{"activation": "gelu", "rope_base": 10000.0, "rope_fraction": 0.25, "attn_scale": 0.0884, "bias": "all", "lr_mult_qkv": 0.4, "beta1": 0.9, "grad_clip": 1.0, "schedule": "wsd", "seq_len": 512, "train_tokens": 284800000}
Each number is 128 + 32 x the weight over the matrix's rms, rounded and kept within 0 to 255. Layers, rows and columns count from 0. Numbers have three digits each.

# layer 9 MLP down, 256x768, rms 0.0641, rows 132-157, columns 512-767
134185168118080109156131127128111127144125157107175125117115044165123128100098124166200095121078155137144101120160099120183102153115147113119149117109139193130179148177148124164090210143158112088115109106133122104137168108092114158038141129112070073111125133133156136111148123138138094166106144164183146101159146068143136127119139135099113141133128100159122045122124120080169106119146111124193121137129091140079144148097083161105163121135158069082127086101145137088111114133139109126149203129097147143101105157184098203097141159101133146111143155101119129151108159095099096085105163107111183121198107154065141149122062068135090137122122177129095121093137120108197051144144112104111145119150167104155163149109160091151152099154164150141096082164105148167152151110136109
094115100077109138101116109185094136187157110099171090184144106124209114078132158179127124129091123125133096161082157126160127102127147166152121145088183071117132120087127167155103117114160118076122175136114152067136147199109085140156120136120149151098118093142044109097113115141094128106133086120162158118144125114094149104121161096116130160101141155123101105139124148174049123138096121158158104041151160113102110110147090135061122036116118088123113142118098156128146134084051129106042114152144140095116180149139062198095117157117129143180138144114142085125159106124105098130168128196104145171152156116115149153157069135100085100128138087118140164095143126133169164143167153111131142104152087098122105107155063090149089134113136117139102066136095111137111102124141161
170133149091158110160181123105132137101131139123124099096137115136126128125205118119147150094101074132071140158149191161184167161131100145141163112113134129163141124088156124121109148034059118092149147072121111102140148127104171132090114105141125170059082106160105134131173100127159162140083115157121120151145144138089080128131110178117150156125132194147144118095136137100121150062136154117172120084089151200148090122103168066123111113118160145071111138164062103112086137120119062179101105085096144132123095156173100116092164107113081090102090137136140143129128159184138098144108124085161107135172141173111151118122108088048111067136129125107078144101148172114134132120112152147060146095155124152147105106107143131090116156076184177127124091156124164136107115114169110
070153035076123190133068172147152155088192128088141164116110171069121158192112142141135179128069091122090146089130164198133124148096135084109129157111149118168122097111137050127064190139193144134083080150086110169087064132117098130147053109187104148108118098161162185120153123076138098126167134141154128127148134164130105143121125118150106135141140141150098132182070114116102151137116066147089112191131138168140083124123133135122082171157101099076054152130129161113172118141175130118080162162184135082101122142062112104113126127052123145157062126160148093108142185102155112097153145085117162155075143142166154092186132124121167092100102098082076133176193101113119105163143143114142097090216106140146134087163095085149167140109172170066096142145137133134107136091084160
102096147138122214107128141115136117173164130144149123188132107149151195166047153147176143132135138106134140079163054123149132110158100160134160155171157140188089096155114125150133136137105102143145109109163127152137144183091127109182143121114222134087078164152148125198136140162153087147130146101115142106054122104100183135131060157077153109120127146176157092099129154125138111157136163102037182129131135118138151088107135142109151101079153104085136134189125142135071182113154146114165116138041115097133118165169135092146149114132199167124172146164158126097180152105118120107127091071200095102135119126131103153147152144092110117144080145179132098151087137123137141093138160135110080075033112138113217118080176117066168153155139132142098159096095117089142117119095170
069095185163167112140129090068083165137131108128116120174098096175115068159158132123100125150197124128119124051154112109094170147159180141139104132115073158197151121099190122121164151153171141137128143116127115177134147150139150117202134169098077168108105142094085121063089172120133148115109151120045109118141092118108096114085166142125136125131153098118137105142103103123150088127121076065084183066163113157155137134166097146127185029055086124119132164176139136168155122129188150105120120109149157144143106174247140130177129092086097175157171154103219131172151169114042123119113112096117117119152158145089113105092127158106067151141099138110149143147098129191075126165078132067170093165170163120131112152088156148137214117136164122180162103146154047090114170141118093
136127117135120164099168138135180127106100159099159126130082107130154127111126152157134112112114101150079102079099173130159173128139132101128127122154108067108134132153103112068101145117152143104141080136063144117037134130118154133140112121119138145146185166134162155193156140095118146165083098160151074132089143111153068116146118103140119119162195128123115143116134147108084143102149132113086132151058127151111109108159142129136129109155118143155107127149113094142144130147120112102102091139120126125098114119152150122102106095118099117111105070116114136145134110150089096126175113148158121163185114154118134106078160092123040073104115126103124147137134143165136125152137116088080146164128108133157108157124124109123116113116134157109126128070114138137130144122105093
151081127086133120147096181068186134103122156092114201085130125123132148169171135107098193151110171094071092105116084078124092143086181106159165109028079071151180158173176110120102070165137093068077200111098125098139114184150120093083126076113065126074102107161118134131105121114133092099135146135115123140135127113153143106202124131096100114116181149119109108182078125126219138173169094098071128185105131107112100116091109111132082083069113080146161139104119075119087149105119158146137185124131115117079102167084134126092118165148154131121125097162184133161063132152100185165147173139183161121184131095128131113094065146148131104166094102071107130141111139117130126160189153136150112135115130150097154090141090130133139136123126144134134135125123131116102158150115125
132163138141196121138140170077124117138132107108151149149089121127094130131144100143169111157176119149050100123086137153160099097169082092142165122119167210174178123136135143131126146101096163140119144175153134160116126136121170115154111095183117128098092132168150110141136103127146164152092148125156136147144131126156149103130237095110118073129110110111101138132125151113081089139173129125148097169118124147181134144135099114108122036204094128180139142060151102149116115166115195170179167117109125129106170195081099154108134111129107061145154157212143133146167115105186116120068134136131139142106100143127102083143124100150102116160168116130165080185105166084086100115021110084115120093066134119174095120120145140131086109116141127118149052145095150185141108119102119
150095129127121111135179183102155132117124049120162100169082114124118164151197115153112147081120127084132067165147079105178164213169128126113196110120131147098178079109108081104129099133134244062098175127108153154103129118110071075130146178142084113137128136163115109118019139148153109149126146125139138130112135108128130106156091115070132105206168166121121126135150120140140158156087125087079088138099108113146139112110175171126110140094173107159102113164105159093095167142121110141138103106101150138176130151124111135116121106133136090062104115139216094148144087178175080120111109058173082080152133089151113063152184125147168148169071137176111173129104127131120135123095083134119101136197140124147165131143107089132114105120123150107155124142146128094103108115146132
093165127149121126200173121142153130120137200149115076096092112171181152122071153133175123127148189170094107149131094112099127159103098154141109130161168136151031147166121188189132129131108069147176126058188126167141099140148158166086084072119112071120046116139113101122179131120156104078138169186106169105107134138100192070172144177143115186119152140178141088146112174132191124138083124078141150132164136114096110122102173064155104095138079093142174126169145099063134128140133148168192161117109157178157137125136109129119125144133185210148155108163112108100170152129154176160088159217149182129144156142137087113123118147191137128183096164114143117118128120141075186099102137043104107060173114117094097067106155109118121145130126142124141121148120168100114132085098150
118098121130165179081116118014161130095068115102147153148108134094096138115123155110101155174125149183116155082142137154088055166141114091101110128113142140153108169180164126164115112121138089125133070138039130181145095072086122103120090087145107082093171126122154174099080169095121150109117116073097139127109062173121143125127111127159129137138204124085124165066094164134168090143134154134116169053165132081136119176166075074136126054147106090088070135152086220150109097074142142152129129121064141175107135182151073088101122158127120135164128146072190119168136106103155102153135103094132099107123092105146162110160145140097129128147073124114144144083077122159092093147091111178138145094132099118185165091109123107123089139102115052120134062092146096122165100113137102
071099146140129136127088123135179099119130113172169149121092123143151116063110104127126164073132064174131132168130134118159087107117192168141143096136125111171116107157135162132144124127146143135077173105127142131133153129154112158111192111037086098153137048071081123108060088099163075142136135062132100127106116152199173105122166148140156128127071110143118156154126099117083114118176134191172126164119111097111120162132086102105152118086068161154104127140119142098105082176070148140124119185104078153124129101189096115152140114073121147122125125122134124180165119115135146158187144160140155143119167145075141109113165133068079107108066097163085131113150091134102186150177115094139135131124084102091066080133116117113069138079084172141061113128160085149143166124110080
107119147155153150141089133119117138135195130141122109123128127099117143111108070127099089172145129077141143097154093092118121099152103101128112146167179149133120129131119154111167119086153107189086180108108114197114155143196119058164165046110162128125086151135081138143142137135086114136039102104137191134135196096080172194100128082099087091127093137197110103098081096133097172118167134156110132116133130166121141107135126132075168067164117147117127130123179122169158158163136125122112132108128157093181144155168118136160115165131149077167144197189119111086121111095116126115142131119144151141154162109105157158130118116133110169135088127075129139120143056159141178145034077162123133118091128105136115127124096131132078169152115096142127160129122128122152136169085118
099144090098093185091093134054101090106102176107098109150149069137118104160004098096105094136120144185127099147147114159105165102155072109162102110107152137125098133161108054119082156067111159143184152133115191150101079063097164132096088112144142148155038141117135176182153192163103159161140137150166111133105132100143119118152113163098099116108082098110152093120081158155105087088101159117136108103151128134128109144120149120099108165124176096136137098106141146119092203135089167199120130109147106159156132136159088137109104145092154148137101135136108154064112163124050124099024135096142110092117143097103110169061114135161090109095181110178155149113105136105138139123073149173214171062115170130169126193148167116159115162141106120128133108153165121156154090155095172
143125141184027134132138112116144077115145103163115111094158120151099133115101161140143178128189141123173151183138111114138121109162177166157082129116127118095120116129137080132160029188151122056185119129160112073078142137166121145163153104149167151169104146152170182059052174140167089147145088108099105137137119120137073137210122215127117078200132124113135122125059097115087143091111152158042089164129104150119167143058131158108123175126132135132116106119198095111123093154133115191133167157129134140172169146161149096164139118098149177115131123116137100155127116103202165127120104123117133123145136154114096117180191180130102123118079113141135127109140116151185131080183125173123114147156095139153160119126133148137198135081068150149133137157117139045179210143144144
151110135150060085088204160076155146132124170133145122098116117140129156114086145099094119127114169133149122115106132141120174128075179111075149073110104161150067115132148123084116138160080130083123125106136098116136152124111101125111116093092161064088066115157198126166134128120150103182116127108136130107131129068127149153187141110070175116128127110171140110120100099138153172071074147130159113032133151127140112078109136101112123193085105171107114131129122140106112122214038153138096116141087156089103173085111141087154143096137139080137070096131112158128087125122089102118132187204066082129129115134107105075155217128122139103125108126162138154167091139136088177099154093148165124135139105159130109131131195120117090093094124156119107116152128109095109090139087108
078115111120069151107088134144152162105120111126096119128158142156141091188093104145112099139112183114169138158104129093152143129097121143089128118174150203123134127099152131132099121128180073093104187167116090154109114122107152105133071172153113171131102164097110127149142109140086133132193114117153139097117163124140105179119135079110082132114134097110166068127196115200151079182161171120129130139135091087113139072096134161151110078082155140074138127139073097122148178166084124109153125166109179126131130145193128106094075138110125075148159141132118103183112064161122175109149111064128136142134112129106096140155142074128181140124093151151085163118175145120248113096000126155139162165139139148097136126087110110113128087160121173146154172133133090144155126118085110
127145124152134205109118095070111149110091115125126041137124135104108076147099180153132141173123156125164119120101085150135146106068127127126163146124114149096099139132158132158116126096093173139141144135119071091087094158132142119101104098119118078102115169164096163168147123150116147171190094128130143157112156140115172162129059202128120132144132115113138101154151171151113105142152125104137138184108122184092141135145120125139109132135151120184139092151146130112149153170148077090148127136181089077115119082142106129113149077120087103170106072140119156143110112141167161146195152175111146120179183102152146156136121100153138115093148118142128134161176130091193135137162112156164129095146170159174117144180196123124092100099131156171102127140134110117183129140163136
093183131128143096133127074124137118131167213128119180097124120134157129118212115158100100093102116163123208084180092153146164126122147144148146195093142145150187140096147217150126188116122121115069128172152120129126138138157151127128133165184063169150108137131131119100171122156084135171112091096113160147154139172120105133108163108176153170073142141077116144163119149142121102146112111106135135142204126148159162116187133149145174217140201123138151154060176121139111127150133155113183173096118133131124146137125164143135207132117077132081137171123117093088078103087129155153111142177162144117080153152099142124151170134161066063112098135112104127093124125135105163107090193101114147112152169121092153145148158131090121145109126125132115125107124155141117133106164113
190128130116127163128139079142094130094176069135124100147079113136102160155112139206157119052116114085154141103130154104087133137167084122130156147104129083180123121132118136114135189187134163128182127101181093116124112150138124174138140160142178158077075105104176084100127114122121135040148079091071139073128103180108136090111128117105118161123187134177125117115182107131078147105096163043131135073130100128119118175100120086098100044148169088140144073130113148110109190075164164104074098119143153176163128084154134165159114166116120169163166135152152107132101194096132146085143091052130133077048109165165106183146117080082116117104170127178099084125127129133146117120128097124101144100097158105078115083150056137140131149215056088190140122157117157217089107124115180
128060083107119123094141095186146137125110182063118110146149137127041114179147090132153122108083111089134145113107054110114174134125106099138112161120155151139145105152094088167120156119102126132118139108052162140156120134098158114105083105072119143133135119120126147134135163093089074114115150168130158162150136231145138129113180176094113165129172137109101107115135112161099149125158112054125127099149152157163099140184159157108093142143113183120077139090135120164134106116133152188147152113089131082166090112145097152108133081140116112107118139108178102158113070127133131152089119110142127160129126107104089076136124106134116174110123133093129126159084057185061157142147169113164121100139163168131126148120192117129160034089170154100114107094159083146101111168101111
123126118095149161088098117207093159199137180144194201109135113053040141134159105124086142180133125152173100143101162133118111116088167097152091133147139171126116150154109164139095144096130141091146143173114169138121112167100139125104145167148143136121077133131096134125125112076154137142137182167122109156129188148171137134154140087111131191147094130142070121144136146097069135137168089086157125150132148113155088127122086091134070212141111134182113134132125101120099089135132171067137255084092146151110139098050114141076159127085143094123101144103154160179190170178122170059099151135116192142067160144161160102091127126153189103119075111117123107123156121122064087122101138092097182164079126141139146121150099088150117135101172159071133159080156136117157146134094195
156172131150138150159114178133134138126102097205109127136110128093125133145115082092113127126139162121112095119166134182090116154110081146131108115102072124075121169154113134133118125133154123115147102093109112151166104119081110157085135084129104106134090132143126151123086091152159150163148144127135144142158099093155153084163060158146146106136121141134118138110148124135127139090107093039145134212116107155117113161135114071161116062125103108116097081114171179138104112100126151108136142131136108073142132124129143072133085085152094184106096101121089145133143089104117115145190141067087134168111148151119136152141096149136129131125157124039092108164081092120138041130095137179172107133078111127143141129132139112183093122161141144117112141156122118116109170102132083
137129134139133135097159164127124079111141108094085193156113097151159118161169127129117107187134065096082154098139145084192152188122109154145119166163097147146191115107110092167124084153144150112101190112097170079132154126137119139093166160126083124130109126153054088100060122105096126172124114084139147137158118173116131156133136078167141100123115191162119109160160142118152095120117134049127155096133117127069137062103131192183123074054074103129100140130167129125116158127114123148158175157137103128143146117132041121157093135117118114185125090106192104108086103137116117104127115132132110127143116166132133071142057118096126139069111113086092105075150128104130123139178093078135091138098140167144143123141116133143156090119099154120142089149069135150128070163088107
160105183179152151160168139162133132119178047151075141111120129151198128125076074070138144159156099158140138094166102138091054130129175162095087069127107174172121119099118141126164143131148155125158129124134107078134125129109138147128170166126133143127140134144125139130118089216096104126124172084103148083137124124090119105121118155143060152097114116120136173165122118171119138085130135123143140075091089117127159078151106173141147158091182100143160127130172097196197128102145121071140135119166163059165111087142054120169065156143138187070189096168098145181101117110124108098082143095137152155118168140084128081068168180086164156127150131151126136158160097153122056139082143148142157164120124118095141143071108150171124115119084088138183072172130151101110166137127114